From a checkpoint of a small transformer trained on Wikipedia.
Architecture: learned positions, biases, tied embeddings.
Each number is 500 + 40 x the weight over its row's rms, rounded and kept within 0 to 999. Layers, rows and columns count from 0. Numbers have three digits each. The size before them is the row's rms in percent of the matrix's.

# layer 4 MLP down, 96x384, rms 0.19, rows 0-72, columns 192-383
103:482563518395536495484479529509504496457515471570543526491680546474511510507490490457489456495493531560510465462517526472527434447475529445511479470526493522480468557493582574453454439532506515528562424554517531490549519500489467406457487444509524456596534504538448540514383527532602434497536424532484456551496426492521470487507489450484547568464551563500490518501484408483477526465508507472485467531550456540533529498493578500534536480499487527499484510565491512454514508562437484483459486514445468527492545469433467447500497490512573510503514478525425495418588538565500496446
101:494440492456527504466496460512521465414487496565472496459471482464453565450520532510495485470534478473541425524510453514497507513514431458487487438431459538500464534537565456539526449538522472580514498480469541515586474490492486487524487515480527546455444484491499498446554539498417508502557533528447452499461469465485639491537575527500498445466516444526489536460533513507511544529474498493426553527577545487513515473556476524474522483525506528416450467530518490471596518481506463506530535539540575524502462502588479537472464502567429529444488488577564555483547479490512479411
100:564438481430565525516519552479445513434502516500458531523481470526545498432467547478479516540521449476477487478530528552489533543486460491463517517444486469564492514449519547538485466468545522618481537483552516514463472514458522430476513478470476499544452496581562504531435455519478531536405460494510524471561488582500530453515473509473472457503529497568385478506472496580515517577448504473508397615477469524509520542476516558453542412499413477523495499460492499528498508419438448468497444536572530435540542509448503457482456467450458492430485578504531488440581549498458345508
095:435477492535503459499461538471483535478555506451552501472463436469479552528514512479480470479438512469436519535481430478484516506576552533558506460479515527530498547530584511544546518484543498594465457480511587453564519487519521473481461493501562490432547501455487515568508435576406584454453480425453505481513483488476457548476473524484461498511500437528453505471559533529500460476471473448559567521486521391483527481527489519550491504495461533490508506530480504516474566458526526520471425545510476518494502434478554502500468476512522493454485505491489531519497482504482509513
098:495526530505490490536519498516515550531483455498501524509566523502428568421525494469534514545472479466491533527564548477570482499516543529525522465494536550509515448451530512482485532540527554557404461528516461530532562523511437522478455560510519485467573527482471533496513517536485497504470499528515501507499511361452455495505435470533576499501545575484517429499523469527470489501510502453478493584474468407473377533466542528510536505505524540528485441518536471546560545486477471469468631511529508470525503550462494477520534563530493450501543519491548480545607564516581485519
098:565539494535661491519455520544541524527554534520527473432486471505529467493569468553511468493528529569544465579526593475543506530502414602567592500485457569456549474560448483552486486525463546483422510432538387474540546487394477577532467520524482503497554464562513409500539527517462516520501499484477465533504492541514532489499501455542507499500519442518498597523532438505505491525498411448512501471540520485451505494404523533444482477509439506540531470532535520525487496527516467532551551491493510517438488515492458526526516512500467499470465479518479506518476475464514482470
106:522521474518564439474483501529520555491557535500531485494479422532463510436484522473572511560529418500590442442489479474562496473491507461535452555515514522407491429491472576499473483546507544543623492448470468490481543463494550483549567507464517539550498499428472478575514533498451497487503484531567407556502439550562557502551509481589535497451438543494486427466444500538543557518519537553532516492504508469479557443497498460479487470488494527472476508510497466485495504478462517510545464532469484427460590500529454460574468492469524468499503519463441530471555480545446513552
104:476591487452453476484551563521580476443490472473523483489469485508488494603421468453540478581507439538441508539505572485504464517518560460504479508541462539488494477542571516513465487513437464503492519530525508497412489480437446516514487502490488496404565529449513546536485439471527486452472517514504565502549424494511503535541536426481512582542552499529513521441476483482506600589539443524494461508494545458569462562587515498417499454508507512545491501556479507498525472505513544527562478580512516578533495466485532488530483558511479503527511453523559484477503498536519550468
098:514459558558482541581492512492492548505454564534485510523479508497482500463492469572500499440463522497512514486530545454506592435526503494417508484615542555485522502481506515504501579532505492515472512498514557538508439424452513464504581427459493478519509497415547539435474494482523562431481459463528487504468483487492558528467522532478400516531567506479520487501508438542535444486486499522444516491523507459474459501523528507433482511496544505521516510446550454521567517462534555507545483584564482564522450525525486515480518468540491547484554547467540563506480445459454481466
099:504448487492455485495475554558488497462536473448468477553444512469536470521488448477522498483520479544460502577435396525529548488483577509472507509486542473435523611521435524533496455495537528531501480437430532405533525514524424469499480489529500502497512498426498444531449469391488500511526487463463629553458481441431521491556564449454494457468454516456458497468604466485447489439431485478548473517513518518511548490584462497513496478513515442442476514518501506482530522545520524504495498458540480476538554504499432514521478503453461484556546455494475482512505571514475534467
100:497459469611522495462516459486425507469470466469435468507449515537541522554632538472497481417467536508501498530553453538501487442533493536572516549505490519479573465499472522464514447555473462437493506530546503513456475524474503581519551503467482478596446578478498458493525539447512521523476476577518529575482487527532499514433499490515555515522474456462532432464485556489496469425479492528481499458535457571436519537448534507502551517476587520464511483500481507518489502510452435503417539461459605503508496566557477505489567531499487492497512499480528563523467397561476561483
095:463497541356524513424478531469513507515415523456526507380486528525469551503489513510509476540451466537421470519492534526515512536538433499495479527544553481512529447439486501504482482551442542501452518560525435472483497479494590516521515450484490498523500401521499497509472527511503505450414530516499564527559512528492440449511496514455402552493522468478468532462536467567533465575447559517535425498508514436482468585519519545548488546481540500529496552507458444456504470435479544521534448503558576566506516442515539523441502526481527525442475469479513515537469525476529563499
108:489529536499458433476512545483514460552478479523545534464470540629482560554578465569519509549506590494546542556545530502463445497495542451460464514504484487508505484549439530578494436495509542544451516526504497524485526500546548464589418496472502501487508598543511494463537537523439535516524397474578472543502501488489527550483438540507505594530504488439500522444500471453513489554504568492525488503523482522545589545420474453430551526509446522470547488547469532510534508512503502514484445517458468503524509577537492468522526504523460417490438507453533487477514529570494529511
109:441477499457480487481493499535501468472425518484557525468547464474545428485514528381533500519476508536472478499488481483497519509492502493514560431529496470565554486497507521459530502506561477498476462569498494453393503531522523509479526502492458512536555491435580489545429511450493504490480638520464549461464563514485327417453484483502457442503567494401459463503436425515547494573504537392482532486518557479484499437504486538500487435496506454459500526602499490489457482494519480539498484480501555601516507551478499521474596520525495501482447495483480482493458492492475553497
101:485562532523461495516506463473473508456475527524467406521523540447552518594483518502511524490543558481491486419492436472502491542545501451496502536493503485513397493472517488358508404477526473520561556445545551531542560499529484545491542534514522509442504547537493450421484558436505495517577452509476504497513518507561558428496456480496432506481469533503501447514509546519462508467546468539453482536539577480425494486510441453539480477499541497495514519485470455468457509497524441497501440533544455535507476453528438483426493499463495512520535552559487502532466503463531474483
101:467461524445482559566444504491506555479412568476463538497452469480541600435485479445479513540491534480539447455480477510481512452496430450459518487475448491463485495510558521488508516495617485497445542481485452499495533474478521482458595529510477501464490400446510486456462428427501500496556542513508534491461508506581456499522515447494525477413475461474498480490490513587538522489482498530513384405515527479442516497469437474512459552491425537464501541483488455478481532520528411456505494534543508476525468524487433494472495485433526532507570492464494524472550562491534440534
096:524483463514513446459482494470479468535469494565463508576545480472494585487501433478508535530490495526508520475518517498609538474492483515526518536568503531507556514514506501491578603509504492541455545492435523491401524459540533492442483529532509498517574548460555524479531522525561470591487497429494543535533542565428462458445521489490535461546486468569490463496537504453452574517444487466543522496473501485486434566420417497462506527484537493521504512476517531503557410406560474413460469477465465482501515477478519527514524588451611501481428521469531512519509511489531509534
102:525472467459601505569517551436486481517436504534553486542553433477530518516479489491479473542544554503444419469438499491521457514464514499431503482519454514526515515485536471445501517541560525518527510477500493510567522498448463500555504482535478525449537484431529454546452428450512460413508642509462519483555508456444553582494504475440422487562520506511467502495507446513552540503463490515503513528473550510473499503543435494463486500547561476597532432463465455442502513499604532540534568475488550580488597544508477478516485434510497558479492487555425435501468515496469489491
099:470538540469481554454534516551489459545492539468422520546530494439466485462523502509504492453427544462547492475505397500470554530450575446423421552510525438452500429456508637575480538410511540452549520433450508537499510477534495503459503534490477492506544560550445530422487437514496512479480518489547444473501475482520524494548485522500485495430507534477516497542558529559513534478494492475473473468481544525502525493544467472465475466419482484475439531495491515486496481578474503518495489455491523460506514491473518425509522448506503493498539566471460489546500474545569418522
106:437468481510536539512449491515415502517508498452477541529476491474566451500523515469456505449487511475477491532509520492443472543462467526509537494559511501524485543527539494555561557514467512471519547511481424560406497441457403459448467440483475526503532489525457463529533383489512602543520584489440459418464500483448496498540559528502516533586441462522455469555493561477553550472492452453495494453415515512467444533485557513511449506466406467534525471557431524493497514500538538524519501439561537496466505506415466403462496437508460535594457481501465496474486515450459545518
096:513446515491479639533487509483456512521527520506476586531487464485494545453494540497532510440424452518570513571529485579530560465506474513446473519451578445462475505477494499541457478506489502509476477476500501451484483486490571468530460502488444524504539537563516421473452486583485483493525479497532497528529522496446504463546456553504556485504483437433495469477461530494549502526481537483493504459464521491558499549610434479470431463501548577503527486526491486483571459487579485531520577581473476529467453525473542484496463566488438490504500486436479476501467416508466527558
096:532474591518474504470494449506430445514471579496504566522500456449614503562462462434508463527519523461504588495471557482503479583469523520481497528468515515514502527504466575497539456538449565476444573506536488412502501510496483538469583429531511455518473546493507501496453455487465462470468453523508501418486565426523487477490503479447461376508534509424433537516435493426498432591506413515550426525509463523521502477546491595505577556492501478511492598568502464482512466570469548477452484481517511586496559486488514499510509530524446563543461516444523500569563514506449545516
103:490545508522507500505505527469481484492501447455495481518566503531541486500464494534491447533533526537561445532510458570502469468458489549545512515510539557480567493446450477593515499513460533465467505528474486513540482471470546528512470494518515508492487541503508563524498524549608467511522506507528502535594515489503575479598508373457573556539509466516520524476523509375454460449545535497463492481413529513475508505565438429458502469488422541507514545432486533506499520466537544509502501501492503549493533547560539464469485480521490516493446442525511540460496438499519484448
105:525461500546469522567524463488491480454474559432455546459473465542464576495472498497479505493610482492508489463482475493548463546518413472379503555480565537511491494529434578597517487454441481484515465509476495535484505498436545500422525539536514482527477537567515484467596495526530524422507505506460541524493481476507559456435500499527566527452443495506502518458502564432506514462597534459546455523424506535473470552535495517530513523469473570505440461484461468467495521554454453505489525497518428478522471482549542389471509507488443533501460585540488539546550479477498474512
105:477428541527583525532456460513469503547424485525494507480492440510593501551525562506442484435538445498502494482597464433549466536473534554576477505520496530503468451482531534536527505559516606470530552483466503454495467507534476534515521526518544522474519391552508485537461529483592480432498502472498501505559530520504492516518547489485471514495511477514454455471435534551361531528542569500571453465448509502489425524506486464487512561467507415473540506521516488454477471436482409489476506526382506539490497515580505473463486483463473484434541479605485484502577522427548476505
102:524529453509468531469461473559487510498485525505518551453515524496542539459550447508508514558485490499503520541431571448503540506539543483532529462537532522500495490481470461484486453451502447500555452501475458499575495487496587504596505523495518496513523500553504489556519436536462497514469502596554466520510468516491389521563547610525534544476531532492456458546557540523477538504547512489562517423520482522511538469508557535538477492546483547508469497526504514472471525510494496416524534486494538506401493489523462536469513507514477483498484433520471455408491528524510508509
099:482559480481610476509500473516484454509460495505547516500494470524484562466528510496485402435465562496432485491517536513534516538506484495508504501378509560422502482520516508430497543412501470574458462519559503539434497572450487528490478480489493461535520547484488519457524511483422492540510549485477453472495508535474487521439475476516502502472498444570483571499480493443509515579522479406455503525473444471453431510458545523561508460529444458506533532509497511580493496531498533469468475451540511513479419533393476532527486519500504531438442484465522535537477561530468544489
096:485505511490577515511531542411531506519541511461566469520546496464536458453457466492524468505575531530422477503506433531564498444546470497548540517481489490528509514518403455454535455547502381561516512537515485565504539493491501458462376539456501524494475484506493519557529431551542483569529477462560476509486544499490551496479536496468497452488498568525480433455466500492526545480468498481457494545508525560576463453482533492520517382554480493486511532535533553495495502500522565545502502524501486524566513498470507505521518582556469488482516495486480512477578524507419481491
102:547482463475480492508475566508526484531525508518596496505482483524464501440538441536450570508460454454494441493565437557471451521511547408548531448505552446522553494501509450475512443514497506524558520565558481566595509520524449510470505550517454543479468454596546427491469460501448565562519473571490505501532501576456504440538573513466612540435451577494409499520511533572450473424446555534494479562452531546473496568518493500474440506485394482483505533526508520497514537453485436494477470518498466475515551483481469429482462521523519540506531455483432469492535467486452508548
094:522485422566517519513490477490527514495503548542504489561513449455485444424431476559516476471477442544509433501524471520561521484407538483489550486536516500497478517500412467509531505531442516585502463486519450483499464481484584524522503513483479458485508448570494505433488454447492528539576558476471518502484481537502452484499476564498585444498478511506510463547464553425491554425547503452506541544467523594495518397542479463512470496551518444411454466508496461456545539519461505439512565524566537396518417488490521517485463447476502489469480572492522509549511535531519524515
094:526468548469415521525503533441512507431527507477498445476447498501524508466486629492531506483555451455454455499598480497455445505517567549465530529428475490458514509528448508487511466483428512558468447452520546570528463485548516464487497576508531480459536506587525543433538513504425496451530430499490478468573518479514517439540472544514424484526484475551535572490490539451503522491533443478459532452521466505469466552470535544577484521464467470525564465451480486528579577515479468561530430559505528496468510497564496471513522538527454580571513515477499502519548556462506420533
107:580426463454520493467524537547511491498518492559481531475459523456490481433483539518485519457455539436517485486488531565476505470476528498558470463433375498485442480471506497562509520507517454541367515576526405467495518563453484465504532522513506526571446417551558514469469489473430538474493439457523458464508525538490444492499502522525536532466501575587488544603507541552518420514523448522404547483487468475485451521485439563563464467476488515460525523436584473531520569503532546485496546508555557535505551428404528491512562433510519529570515416457574491494512493506509462482
099:505493492543454493524564488530545484523534469439539444493509532539422492488519506465463488507525585492521462568448507506485514475517466466537482455512419558514412515442507507518462600515441524465562539527467551401531469460431600536513517501508522540474514424472507516497472509519513517494489495442539492528508498618452519504544527483499514553561561530501469467572520559566521423415509517525380513488502480497534385517508461542414486441519487538484531522468488494480514492436451480493527469507505517482524464503408480524456500454462526468466590465574548467544593534500546482434
099:508501501507485500432483568525484514547478502470531518551499468518481537489566489530491509472419530476563452523517514462488457575536522522529489427495484508535498444482513561520494442545501554467474460477551431522461570455497437524382526563504501475459461540522529505491438555501490511522552496536477523487476502561533504538455447615585599515512493493453529486518567477532604506473499462461371423482464530485509448531432528568529442491479576529498501449476451522509554479434475481544502508457450419456504470474443531426481504498517491443458437479427513508498534524586501498465
096:447552445523453498523558416546543490524500527491534463544531591436519523470554604502509505465489406508484444552490495426449465522525563540511467559505450478451480420479486516503513538508487494547458541514473552414514484485534466573406534520474491566475505500519456455451504517497540532549488477481581487564479521573473493513474484477487490540556536432494544434461474450563423541491516495509498495422597539486491463501477472506552426494535559449502458476486504495416544496558518551519487500474493481521506457494508507549520593510520516473536501454506480543591554528494520496503
095:494506473569501547487485494482585520471438518507470459484556486463522493547517480504443489450444478453451543426524499523531493414485536460504531591481502504509493431578495485472497485501508414516583437499478400576570524490493464504439517504490504503510490456552438485477569443440534426600580526555485471559466488482461484469436544524485539488474523424471500464462468535512499461502465556514471540467558413515506475452554516427515501533550518538446459500473514494458526436587446509502502539511521541447521530527495520507492524503476535591525587498493447525454489471522448499453
101:449445472569456571488553452388415525493490557435484490521506468546449499530532475486523513504547539494487498535508487530462514507483570477480535606551523509444577510524531485471480522584483464402475571545498482470545494467497554470524519500474542446534565519494455512586511501532504474508462564445519520537489447458527519507615468476474476490495559516512511495491472513547587468523561396487555517467476473504453518514465513476483588574468511540494574532509464515466531453448531491483457515471541485537460500591494483474508517535546522508525501484546518511504465529502510492525
087:517539457513507499528460534518504462465454478480516467535564558483561461415474446460503495509477470416503516475499497479490494496476435547561445456529472514495474416362499514446500468505571474514420463518499442492403505490512539439502523478502451562555492500461530529575515531522448571506403545561488513494509503515506450450521497583462493507479509493522520525572518536520524506506427494473504453485539449540548523438512472518531492484513554477539469562523548489513421461448456585443545499522541563516485587523447466546512535487487480517463514501493477478501471536467508471449
097:533512474549510512438514489580564484494510485499449491555495465494470472525546509524473373458513513438539460521489433525550513445470452451526451520466502486446559494509523493523476589472456562499473494427446465417547533487450505517527544445445475534512508514466503456527499563469539483495471460430548511510471494484427460477547439542504467503480485525486474473514538502555459492433471486532565464520458587510538482549593571496529501569525524584545453506507551489559505573497532480509487440452424593459466502437503487540496558466474476461477468528522484519580542508507486487467
108:461532485442471434484546565511502454507537472470529522496545478456468552490453532449443507576450546521496580462471482481512542527550480517512504545488509540576483508493514496521478493523498532449455525542531539515552506490484539472525430501479480479456524477523508534491476493492460480525482502528568477462521478516481472490569552483483457492539521500526433526533610513529479490515505498484505467508409498406490463518526509557482492465503566475520570491441486513438487512440484461504499501505570531415574563469436473513478498515516417513463479490506515436490578492447565483485
097:473500448419496489494424484459548432496554466504479439475458439511482542507488491501493541419515489506502415508494473536452479600504466618498506489441451562429508522584534469486489535489530521431479481568498478523434465483535485502503511475504577499471551481481448531525506498502482489501533418512514510543503525515550549477470481468442510550507536504446498533490464490496416527520529457464490464531467537478518470476545475503510482511473480543461534517438467511514572473518495490471528486504549579427503466517480527478490592492511517518493487483460445558490522473472492552490
099:464511512480466509468572513502556554546471501505469466552478465558491508500546462525528500524487509526509456540514571549535491529534555521539548487505511464555492448447473520559516500521556516454326547503473409512475483512474504537551540488478464501469538524508493511452426537484574488488458539491559544505503549554529507486480467500480540498481479484493488500545571512475417499564573520454526514466491585472475470489513515474498512554506415486507514493511496483460511502525477472504480441401443553530532406530491517473519524476471509407518551513496554496528467589535530559583
092:470489497527548447505493509535514470531453479552486464466577501528524453467492499484496506505577525537487533393538578448533466506524529532558497505442522500447479509483495480470485471557496533497517568492505510481528488515407537531402525470477470519527464486516485493503508476411451473530472528496484547474484494539419516489434521543566503546550443517488509520530420481536487468502362564525558534531452462420445489456570520511533606500521555490516505467523452462532586461557451500432498514503441502532530498529599508483542476514519480424456475465519477484535501464481478560437
096:458497536567500504511525500526506436479437463521541499525473403543470592461569455432520492502493571466510426481512551441482535420477546463460452573484479504407530439507527531551489507510540500461451519446497518472547450534483521607506444471454520456558514488513441502425522500489487490533513553516472453526462517538507507482481527459578486565465504537539506475480494601507467537479548515545527538522476494505501520461430503506562533426520500536556457579491534474498572486428455411507524596527466559523505527479489439476544576530531529511525502458480484535492470462510560510545
099:451453529536462457464528474504535504411486466535488550468525541537470503547540572480471522491458454503460489495534468423469488571509439501465599490504415541527455487490499546492469522552455600512514517536513506535492558514476563481514518477521492534479494514468517515496505460419518463518498424462440505498468524470451458514486556521472484538494466526515448605467470499470557413486558515517481477506530531456542490503445513523458450487495531527497528477440509534511487510587435512486429462531436568477492479484510515441479444560521464545449477499500579514458518520558549490455
103:534471484503454457501472477502495501461539467518482466456436569494445457495492461503478523503460475509449465528611488526530472470456466537506519462566531515473437610516525487510476523560496488474556507552452506469414432494522474459542497461501465552514481507499480477522463473521492547451520585544560494459492484485578466486433505556510532469553448569506474480564495514464449516513552489458475499475522486486478414519504484479499503466513501482495474450545421537454445481584467506486521486494438495605456471508489525544514562501483421556504565460510484442527533461530476462452
106:489508455473465519519477490443493579467522548510534453569531466465504547554432458518529482480532528546452527525536566511506520536535458564500503426569547551489430516451503526480481558511459509529479486519498487535501455425509534502475482485518522456447517466485480525452467529524500520478514503490457434512522530452476559479541566556422387497594524515455512522501530460587510461542473518440489516463564489426458476473556533515546554558532479480541510461485453488493541484484563538446475462541587563527509516500519497521436488528505505492471525539497594512518554454450458588499
098:494483564468466494466463575516527453413507452497523523512517469546455471485507467508503494492584451529498533486496426489488563480481385550479490523503543488485482505555424514554397518569466519405506512514502603469519560471546555466467464454445539483466496521521499580439568502473556501509522439537530502505549462435437479473447510493456434532513486485460498458427554503464508474504489514557500547463465501474500450507527558489515539467569520456461401531482504517480557527536503556526467576526441471525484505512520497473535524504503554535575455547432511508496494488568458508499
100:482526501525420472552539491515518536478468493457503508462546499555505494484491490524554485469468568479577432465497464483507518492472475456538479472528504517485566528451480481470462489505497505587537574441504508456538464572514493512448544556514485353495512551491491506536489480548485529552485463485491510480466462464470585560449512509574616510496483564496505529577476494612458481437490498404448519517501494525435550431525528496545502524520478425543540558515535572514462582456413566490572482475462470456492508614501513434506462492513446509544423512499536496375423386528485435476
096:454568557511496553523524505539473469481538450428520495553466478492552507544436551487552501489532492500455584587414523480495476531482463479499541506470524450504501540473440528477555488536515472445495549516479551404465533530528544550486522484474505546530486552443503449481528512530581601521512538479501520485476542485494492475541519434510541490488446506486518506433527454467512514485470569492524505511497552511512486497409448433516439504509478532483474489543540537522485476439536495558552521476471499514486533465480572540493463531533507541499463493425482511499574500540436500541
112:556545455500529484463483561506532522458512522547482527489505503560519495570537510505487455460445448544479530533447513467457501516537445480565498482499513522534475525526529546492482498478481607449487517594557463468482558514494545502521517481496526496524485559404457458537543458510512507511458437462536536491486560522496504540489414518515484479474526590550537577423416442476522455497437618463504532544567427487412522519422479550523473545502468503497510454476502529514548496447561524460444543558491442453525485513499521551537456545500471404443458473452530504523506510446516487573
101:457499452544428524535446479486489524601547483523490491478431571528425507532460544465476476496512460575479493563493490489525439518537399556507475483501442447427484491571503470484535553512497477469557515539446406436459504458431493472456432471484478495513480520535442478520515471512494482561404497479515505468480534525487487495497472503450464458525506404506466527470488525562436466543442494487574506485577528499510530506457542498534589463479550480480536515507508497503559472520508491460485503432509563550525456553499533455501516513495525505418520536536449487514454452543536540518
115:487526529520509544474500459563470432410491453439490457472556486541446400560527463461526449468529485440511488562546486473529495468484506486460494481434465495431503524548404504477467477518496534478478569471468480481541507466590507479563547482517503519512513560548466502440511529548490530441586485557456511528499440513515517484513473468504471464472521476545500508524516599502487464495547452483502401438520459534558513501529523443460488529493485469483479532526479496506511471510485503528541484522503519522517486476530506436553505467493444467528519522522476537460486484497438472511
116:466487469554440506490469492483445484414532573456462548499574499426520438574462430519495453576571463448439500500571511479495518476515517541460450509480497481473531484504543482548488488527485426534439585484489499454490460466579563461523596509510509541525511489465499462493529511575473545509427552467490521515514502534571409504511508457477500403453518542501502469547476469609544498506548481569500475501503562513524458503467525468456455449446589462539466432543441518566497525560548489465477532508496509557501440484515483474533487527501496502542504565553516516434537486537553501513
099:624544449548505501553503545510513474461430531539482509482500503513473547399497507498466509466524492509514512468509477515420504517477517501530498489490498492577499459471510430506550473509522506558616478500499511469392449526507546551467546475520524485537483464565517556500457566473541539479475412504539515512528467463433471475405491547529457487514539535450507439490481459507493532497444504533471540533536519499502514467484533508478674534504476520536469432449397447482497467520481485516525427590491588495511504533482522484465554473467455479454512494528482527448482525524492501478
092:481558444457462522449526603480520474442526405548538523406493485456519489538460467486500447570543550498491439547516538567524478508538489539490509424458442535516476502474463435439542445535514458502448475483506467538424415458473427479518496468477497490474474580527448459547526505494434503493473466443462503455496507486561491473493523446542452439517462529491505506536545414474512440487493432553608478521453525465523476521505511511559438499452484525489535459488498451453516566429445520490464467506512518516549511545423531504507486475520518489482475518521475504455604524479485456573
097:457466518510557570472407493509544514481505471498521548504456502515536465481492540541514477501478496505455426465457499508540499484491435569507472494498480517471489506412411465492512492489479521454472498437466500527414531502460571509531509511479486545517554444431534445552537469544481497417522427505478556486447514440615445468459460507459484434491456529495499558417530510525499526501524533462490553523460556570495455545452418487488452542570436500530470533571543514493446491538482463456522463427539516466504442503438492509506445541473442476477531529484441432531471516471556496518
102:479483497430523446453431520478482493512545509496473532446495477544480461604438459617503505539459541549469563531474446454521464514451571497527478512509484524441521459531509495540518520531529518536618442538488572461523420452491523517499495502495428533385497571520494488488500508483494527527465465465525472511541453528491533492519432444499467487593502481457465500469497504441558544546527517507513464532524470463541476536495441511463545609554534454504522503512542523469444432499464485477469505436458494509471513460473475525512439534503471475468410517520492513522455456510441494455
100:568506441495436523498518549530470476435486444495434554500488554592533570491512504422496434510464476497539503550473440487448521502578522484434539521519483492533551492429496498454457456461529545452467455455520561497433473507442533544531528540495527498495516538520519484518497472450522408542496572551479569512478518488431411418519514507491422477527489501467554591468472564419490461530501526527471478608537535572486458492536527539491527537500434528482527445478475492510494512478537520531497438453519566408505515448453514476484472551412525510466475496480523534440438499498497575461
096:456465455533442507514483489503545527514538486439490466432454470460472565513472509529428464495490529439468442488533503512478508441471518572428500542551519532488544515465401472507486521523411512421494475471545529589561487493463491483472564498505492538443482383537448490504530499513501455470544457523534568488502502552524535491581554479440474482540459565523421519502506527432460455409515445477505499487563502527414460530530493518456543573543547461497551525392518542513443525537470507478496526509555531502468492534509552511493415457520439449500541514514488510502533477533529556456
101:543452521552577455463497445536442423500470491466546514564535469555522486540384482512545518483571520552482520503492439487454524552462537513485527512506590526474540520485573506451470593520504488560440476520490516501518492493564535429540464453513525505539490525492510481520526486534543458556556474449515481525494526458513483580393523469527444523535531479501491552491562499535511494554541469418520506473516481478489492541397478536532499440416549505525536430526523476557523466496529520462444533553526446553554489530434471507508527518435473526536494533499441556464471493455455544492
102:469443528564523486576497528406515486530412456571469456477496483490540517489474423573456514514465519506455501553520448582540494462485536441497466500493447492467492478518544542473504425504523472514545561554528529496431530506506436489573448446489490501545459507542495574497453483464507464435610509452548554517477498508527493561481527489498616520574510509496471527481526513416404493517507547455501542468434495481502556482545563578602477558508504506525469487491455470489525486521461483485488571544501487521492540491513525472474444515482563509517491489433538498458544528580455494475
101:536454461510518488474507481500576504540371519481499493488546453463535478519483509564574503448445464498517542444529489530503511469504575505467499520415519563402484492504502486497554548451515517458473481467520557548561571537496532474575494542529515489544607564552451478461517520504503507516568483515494404540471447485455494461478493494488574522488473548511498474507560508504437499493529503502514535433489493487490487491546508539524452526526502573518499552458510545555493545446506494474490586499497473461478504432513467444524526445489512572516552506484472477477461504539479454470
099:486506488531565521492541469445479539568523536557475501430458509512466440472456424465500481528454517492509534502535519504415503493491465548562543518493558563534527481521531469496519550466583456557497467598550507473504464536502550480513445466520626527479496459561487468556507620471505467512487466504510469450501545573456505413525528477479595564536517455466437446473546492502533510506434465498522465529506454492504560511448558505479604447454481511503549453481518488490488525512464442419437466545524520492538432543490468535489597523488520503501590480449511495437445499509487502477
100:526431528438470496505503518422489528541502514463528499523537430534557481523473475523502534577528441481492518507479529479534402493556550416551499522465575454528516530497482407571429503505547551455504453501500507478483526478510419447512483473482492499507526506459554430490521430526507474470465460510556524499551443485432462545536551445529472457514486453444478559497499465502475436556623518482582491558494490510469526461448530552495489482477495505528449462535518475547448482477554470520506471481493601499557517580516509478523498482455454527536437488510500487485463483515424484541
097:538540472616578617516539458458528522503468569507544451466550526492520474459494483512460514490459565477540464487561514431491449476533491507453451491487498537537535485473427484548509434429497490500533501459584389470523464531480438481467473518525521412515483465419552478536564501525521488485507460497528502470488490470555561562554508562489521470511480492449507497548497427528546452435481473468456512458504522478440478557470545462544547529461453505544501517427530481472530553543489546562545475520540466442563423521422471483445569463526519496426490530493501518527522516484433501499
106:466497421454506515540514517497491517508481498485504444476497579563508496467515467519475414516469423499542513502558521589479502530500476541493500513524562516465520497560532483532539541582471470532447374516485471475482505489520486513435475445495529484481573552533483513580524536490475476540445462537507466529537477436462366512464419482480525481499476582551529558527565483589513501553481528498492454491519509515534577493479476480498589543492447525467476470488522485552554458522396520501510542422508514454517462424473541476508510458480455505423504444546468551524528488486532542488
091:540433488501498454519421474494537491483481489568447538535505519520475502478527448428493512503538443519507513484511580542544480498479477480496521486483544523467525541494479481508552412517588519511520530520509526523494503500470522463493491503528546478477488517464527430521411450496500443528464501503479521495427560481491468531483541454411567540481489449462471580569494465537534523483540544474572530609489447503520514466558477513495455553462497468543495509498563496481485510495484523438493526522498539510512431518463481609443523550482511466471540436452524495596484497500498543492
097:481465484517482538527459462509487512581538479481517506497563541492468497493497477538449505505476446525515534473465546483588495507447637483454467502523472473472488496505504503531562565559516634456502513471495566489510508498436567501488517476496481486474455475542503551453412520497438505488515592491544517448508538492538528488535462518513534504425474551476496512486474519473578554488468535546520500547478533509500460406481482485500494538537477456466508458519579490466488532506493499498468469512465575471496536620593459503457453471538444438500439514506493469465470541484565449531
103:490437521520509545447525511516480506559512491500509473549514496478481561470499495549530517451546516508455454480491525502460485503478453515511505493442440495486455562469439552485507587436532490513514483529532518476475521568544464552473502486495562454496514532568509462522505500556479432479573577484589471565470442567464445474480491450532616484415508535469550512533539554498490469469445546485556532525560550529543600455499535514525515524502447523442435508529441455556469476565449515519513506431567556508475478495475480492478565477508498494466497541486492519541473507482580514490
110:479447509470547462504456461505519495592498518502511464515530498457419508487536460550544497477470463471436470506477532375531489506500505475435502493523488462522573443442534458536498461547530526509584497497491554552512468505551551509503518508504469516531521490516469450430480539489531512438517455497521503508490464478536543488437503511525553498498516455399528422505498411533503504550501466514505496434501499556534463517400525454473526543529551518506502430493552561462477486566558473515546510402462495541427479539473507423492517538502575447530414567545508485534450485493469524504
097:406483513556484543460546491443524569550426548557490509498549519502607490542442456532493499455455456525500524527457480438463530456493514496502512507460485545491479450504522458511460439479508429577482545403482583516540469527458536490504473498523556458553491486480555523505465516545505467501526528514509507530467545474525391521493487488571478459508514435469521470489575521503503498555539482478493488461451483451535514516549436523448519459480544500509494473532568512488469546397460477467525436479520454595521494487542474501515579514562464463563557599474525523476426475469526518468
098:480536494572492480514528490475498487467466503510446485453490566557519497584518454529475482479478497559447446514509472509497419438466523411445538490499489424476545543548419556489429474473472477474561575494510529493426475519463490556497510443507494500506437530434539461507527475491569503422526520476459529450493479522575580497415488573533503501510462427511474529516467499525504496501515580529511433464419520467493536532466544497514499512502485509519493523492476479481577486420463502469475490415499468474550423561492504477499476441526509547542512403528529500522568560505488515485